From a checkpoint of a small transformer trained on Wikipedia.
Training: a variant of Muon for these matrices, 110M tokens, 13367 steps.
Each number is 128 + 32 x the weight over its row's rms, rounded and kept within 0 to 255. Layers, rows and columns count from 0. The size above them is the row's rms in percent of the matrix's.

# layer 4 MLP down (transposed), 256x96, rms 0.418, rows 190-194, columns 0-95
size [105  97  90 104 108]
[[153 136 120 174 154 102  90  44 141 141 163 155 131 161  66 127  86 131  82 133 166 112  73 117 112 169 107 133 158 153 111 106 156 147 102 147 150 153 128  75 105 111  84 143 120 127 122 157 109 140 122  96 109 131 123 140 182 171  95 197  79 119 132 156 147 130  91 107 150 101 121 197 102 130 157  47 102 129  96 170 132 144 148 169 182 134 137 156  99 115 162 138 197  56 112 113]
 [189 118 179 107 129 157 127 161  68 116 130 108 133 147 154  89 183  90 116 189 194 125  89  70 141 149 115  68 132 137 199  91 140 152 117 139 135 118 105 109  81 159 112 186  96  99  91 138 149 123 125 128 131 150 106 130 112 104 111 138 155 128 155 208 116 147 103 110 135  74 136 124 107 119  99 164 119 149 155  97  47 146 149 205 147 121 129  74 160 142 155 106 135 155 161  91]
 [117 113 128  94  79 120  89 194 174 161 145 147 131 165  80 118 138 114 155 114 146 186 124  77 132 111 110 137 146  98  63 113 138 129  83 154 146 103  77 181 132 118 166 163 139 102 205 133 103 129 168 166  93 132 127  82 146 137  94 136 126 120 116  61 112  59 161 126 121 130 159 117 183 154 161 131 135 176 145 139  98  64  94  68  98 155 110 170  89 139 156 136 119 172 111 170]
 [135 101 194 126 115  68 159 120 123 155  45 177  86 129 177  75 130 129 112 178 118 161 133 156 118 138 140 118 145 124 109 168 168 139 157 115 143 163 124 171  82 166 145 132 114 109 137 117 126  90 116 139 136 132 140 119 181  85 146 100 176 170 128 176  90 173  65 161 180 112 136 163  77  65 102 133  98 109 188 122  77 102 131  91 119 153 140  94  92  95 134 121  63 109 126 102]
 [163 146 108 102 145  94  96 121 154 121 169 178 187 140 107 142  92 144 103 152 142  93 106  61 120 129 145 103 124 185 133 169 167 127 132 201  77 117  75 145 193 113 143 117 182 146 130 161 102 180 160 121 124 146  88 111  83 134 115  97 138 131 172 125  97 121 152  76  87  87 169 154 133 122 142 148 146 141 129  82  56 174 150 152 196 157 191 133 111 108 111 168 105 117 122 154]]
# layer 4 MLP gate, 256x96, rms 0.485, rows 191-195, columns 0-95
size [102  84  95 125 102]
[[ 88 180 149 112 113  77 119  68 152  55 120 103 201 158 124 100  87 162 115 108 152 175 109 151 170 120 190 120 115 136 115 130 123 131 123 147 166 130 186 183 124 150 114 144  90  96 133 156 171  67  89 112 158 146 180 140 180 155 137 137 158 139 186 112 133 146 115 116 136 142 103 133  80 201 156 156 140 157 146  92  95 146 105 114 124 146 148 112 150 107 179 146 151 156 142 203]
 [141 197 118 167 150  86 104 152  84 130 192 172 121 165 123  78 145  89 173 149 146 197 144  99 151 107  56 105 161 158 110  42 137 179  55 117 117 153 135 149 148 178 119 145  78 146 106 123 170 131 103 157 187 161 118 127 122 145 162 130 121 141  81 121 144 145 148 148 118 139 120  79 133 173  85 120 174 124 153 116  97 141 156 136  79 135 134 186  98 113 113 157 127 116 134 104]
 [118 194 145 205 162 106  72 133 153 134 153 105 110 128 110  34 119 129 148 163 153 173 116 116  99 122 134  80 131 110  91 139 115 125 148 154  82 142 203 135 133  93 108 129 114 136 113 119 151  80  88 159 107 138 131 164  91  97 177 116 126 142 118 171 117 189  77 124 116 123 169 156 157 117 144  98 114 138 146  85 113 130 126 145 129 175 136  65 117  55  48 163 102 127 123  84]
 [154 154 114  98  87 220 141 145 117 140 103 141 138  73 177 102 136 155 146 175 159 101 157 152 117 131 149  56 101 138 111 171  71  80 155 153 148 116 175 137  98 195 107 206  67 112 146 177  90  83 106 119 143 164 104 114 146 125 155 109 136 107 128 125 130  99 148 198 182 103 165 168 115 157  97 122 123 142 156  77 130 118 136 125 150 119 158  87 162 109 107 134 106 165 121 158]
 [129 115 127  90 122 177 111 175 182 125 102 152 131 132 106 116 148 115 145 137 132 149 148 102 171 192 167 149 154 118  94 143 108 111  94 116 140 199  75 136  85 130 119 148  73 123 157 186 136 169 137 136 131  48 102 102 113 112 136 126 197  71 143 131 155 102 172  94 110 128 112 126  87 175 142  90 139 147 112  99 152  85 112 145 108 134 204  58 111 129  53 104 128 164 177 127]]
# layer 4 MLP up, 256x96, rms 0.48, rows 191-194, columns 0-95
size [ 96  96  96 121]
[[180 114 194  78  81 137 166 137 139 130 118 138 153  99  99 134 137 144 142 137 162 123 186 117 100  90 136 158 152 119 145  81 153 159  45 132 132 164 114 124  85 116 104 165 118 157 120 177 146 177 112 154 134  58 137 142 135  88 152 123 102 110 115 123 133 118 140 146 173  60  59  87 168 127  86 178 122 140 152 132  99  82 124  90 190 147 116 124 151 129 170  87 104 195 170 153]
 [115 134 133 114  92 140 130 134 102 187  92 129 126 109 130 101  83 114 182 129 159 113 140 138 204 140 126 103 153 144  75  98 100 193 119 105 144 164  97 149 174 138 156 113 186  98 119 153 142 141 146 158 112 126 126 126  89 146 142  81 189 133 141  83  91   0 168 118 111 149 135 163 132 165  82 125 115 113  85 154 136 113  90 116 120 122  74 167 140 141 141 135 158 119 168  73]
 [123  97 141  90 108 137 115 171  93 181 122 159 135 138  80  65 113 140 172 175 157 181 161  89  97  94 166 149 109 178  99  96 169 121 149 106 148 155 151 106 151  97 183 132  80 106 121 132 120 123 120 154 156 129 114 165 133 165 155 102 147 104  91 102 115 122 141 206 141  96 169  67 178  97  95  85  93 141 149 140 105 168 123 205 118 170 201 122  99  92 113 106 118  95 145 121]
 [171 102 146  88 136 146 108 155 108 103 120 146  79 160 121  89 175 108 121 106 146 116 102  47 125 128  99 110 104  80 116 204 145 147 133 149 127  83 149 171  49 131  85 135 101 168  98 101 153 115 150 137 113 169 132 131 160 156  46 154 133 141 134  92 117  65 168 117  59 151 111 120  97 160  95 147 101 138 173 105 136 135 176 132 163 106  70 103 112 123  64 143  94  94 111 120]]